Part of a small language model's weights: 6 heads of 32 (2 for keys and values).
Each number is 128 + 32 x the weight over its row's rms, rounded and kept within 0 to 255. Layers, rows and columns count from 0. The size above them is the row's rms in percent of the matrix's.

# layer 5 attention key, 64x96, rms 0.126, rows 0-27, columns 48-95
size [ 63  66  73  68  83  75  98  75 125  84 118  87 106 122 124 110 121 116 121 121 125 133 122 122 119 125 126 124]
[[166  98 146 160 127 110 138 135 132 159 134 148 162 168 134 150 110 131 108 151 111 123 140 126 151 107 193 152 131 155  54 158 104 133  82  97 144 133 181 116 123 113  98 133  82  71  39 141]
 [130 159 115 110  95 120  62 214  57 140 100 200 151 137 105 159 120 185 160 149 113 130  80 176  93 114 167 119 116 118  97 147 145 143 171 166 115 121 162 152 102  84 150  78 105 155 113 143]
 [133 135 134 186  95  87 138 143 171 162  95 110 151  98 119 125 144 167 182 113 125 121 144 155 109 129  88 105 165 114 176 159 120 139 117 158  99 141 125 151 111 164 113 112 104 134 126 157]
 [145 106 150 186 130 112 132 168 102 139  99 157 125 152 119 159  92 182 138 170 123  48  94 192 116 140 136 144 140 155 123 153 139 167 115 140 125 129 102 104 113  65 148 157  65 175 101  97]
 [ 64 162 116  74 163 160 142 122 175  84 149  84 115 172 149 102 135 110 177 107 107 207 185 123 158 110  85 118 146 110 109 162  67 114 147 117 106 136 118 107 229 157 115 156 124 118 175 137]
 [125  96 134 100 160 103 107  68  70 127 126 138 152  71 115 109 104 100  77 124 125 112 126  69  56 132 183 121 168 141 116 113 201  78  87 147 142 126 113 166  63 165  90 156 169  70 111  98]
 [ 43 144 112  59 117 214 134 152 176 132 141 130 110 157 173  79 126 147 179 111 169 191 160  90 143 103 116 116  98 112 176 129 122 182 137  77  91  83 161 116 152 162 127 138 131  76 129 124]
 [102 141  84  53 128 155  92 179  83 125  92 108 104 115  77 156 114  76  99 162  95 140 122 157 185  96 173 108  77 105 155 146  77 153 135 124 152 164 132 118 168  50 149 136  87 144  91 148]
 [164  93 185 149 104  78 105 136 110 151 160 151 185 130 141 144 134 175  93 133 102 113 116 183 127 108 148 121 156 141  97 131 184 132 126 144 172 152 110 175  32 104  94  96 123 141  74 113]
 [ 87  87 106  96  91 105 111 118 116 149  82  45 108  91 129 199  80 131  98 176  78 105 137 131 169 105 139 102 137 119 122 129 167 101  93 159 137 133  73 160 157  99 104 156 100  77  84 118]
 [107 168 122  92 100 108 135 116 173 121 108 115  92 185 128 167 173 107 145  97 170 137 125  81 128 142  67 113 143 173  80  57 140  86  74  97 191  88 162 123  74 137 101 158 137 134 167 173]
 [ 72  99  92  85 174 135 160 127 155 145  83 158 101  82  79 142 135 157 107  38 148 123  71 106 118  83  97 112 118 119 170 156 110  70 126 130 145  83 119 185 167 182  72 139 107 111 140  87]
 [147 119 181 129 158 107 124  61  75 154  75  71 105  74 192  34  70 164 116 144 142 125 180 112 134 128 134  88 135 157 151  71 122 119 164  85 150 108 181 136 116 115 141 178 131 128 156 142]
 [148  98 104 109 125 140 163 100 111 158  82 121 133 124 131 165 118 152 169 142 159 105 176 133  75  93 150 115 161  96  76  93  73  79 134 114 188 153 154 141 144  74 107 103 108 161 127 153]
 [179  92 137 160  88 106 136  89 119 110 161 110 151 109 124 141 153 162 139 115 152 111 141 103 120 141 107 120 138 170 121 124  55 110 161  78 156 115  87  54 114 146 145 145  79 190 113 108]
 [191 111 103 155 129  60 187 155 104 123  98 173  81  77 145 169 107 117  66 153 157 108  76 158 134 141 220 118 129 102  83 164 124 149 103 157 109  94 117 135 143 102 162 133 120 111 112 130]
 [134  63 126 124 113 183  68  70 124 112 102 134 125 138 121 150  96 161 188 137 163  96  88 137 119  54  95 120 130  50 143 112 179 116 153  94 136  76 183 119 143 135 129 127 139 108 111 104]
 [129 139  65 182 103 108 131 131 127 135 197 167 118 118 148 103  74 107 138 114  63 122 127 123  78 102 141 148 152 164 106 124  99 109 157 106 124 115 141  90 102 128 202 150 121 123  79 207]
 [ 98 160 158  96 118 135 112 124 105 159 136  88 168 187 154 143  73 133 169 107 118 176 153 136  74  86 187 115  94 109 204 153 127 111 142 135 152 155  83 103 126 149 140  98 174  80 162 126]
 [160 125  91 132  87 102  80 141 139 177 167 109  94 168 131  51  64 164 201  86 120 129 155 160 164 151 137  95 181 167 113 164  98 124 121  87 135  41 131 137 139 139  70 101 153  85 142 164]
 [147  80 123 163 126 123  68  76  46 129 118 138 159 166 154 155 134 122  52  94 135 158 102 134 138 126 116 109 122  93 161 145 140  96 145 166 127 136 160 133 171 125 125 117 132 141 135 224]
 [124  83 105 169 103 129 124 171 182 107 164 152 142 188  52 154 123  93 154 172  92 185 113 107 163 178 116 144 132 112 114 175 121 136 129 152 118 131 183  79 122 124 109 147 131 188 133 145]
 [110 116 106 166 140 120 140 134 127 128  56 123 134 146 137 135  88 152 144 130 167 126 117  74 123 106 133 162 165 198 103 150 136  53 133  76 113 126 103 180 180 123 100 140 150  93 112 137]
 [129 154  92 135 136  95 161 131 102 122 112 107 126 176 166 163 142 146 115 131 120  78 120 153 165 140 108 136 225  80 153 130 177 104 149 164 102 188 115 134 113 108 139  85 103 177 169 130]
 [ 69 182 128 111 128 185 103 140 138 143 150 112 154 173 116 168  97 136 107 192 127 126 119 137 131 150 107  68 130 143 167 117 102 154 101 117 140 112 104 143  73 129  52 146  66  64 168 144]
 [112 109 107 123 147  94 133 151 127 184 111 112  87 143 101 140 118 135  65  88 174 221 153 111 108 123 128 160 156  54 152 150 130 118 200 106 145 123  89  98 102 137 176 137 108  89 121 112]
 [201 148 162 122  53 135 140 118  99 144  87 108 116 144 117 155 157 115  80 112  66 152 155 105 187 166 103 135 132 130  81 171 140 104 116 148 141 112 145 117 165 133 171  86 219 132 103 113]
 [107 167 121 156 155 134 147  84 168  67 126  80  80 156 156 118 165 141  94 118  74 126 123 154 136 106  99  78 205 128  49 160 100 152 168 108 111 138  95 155 108 145 104 162 152 106 125 135]]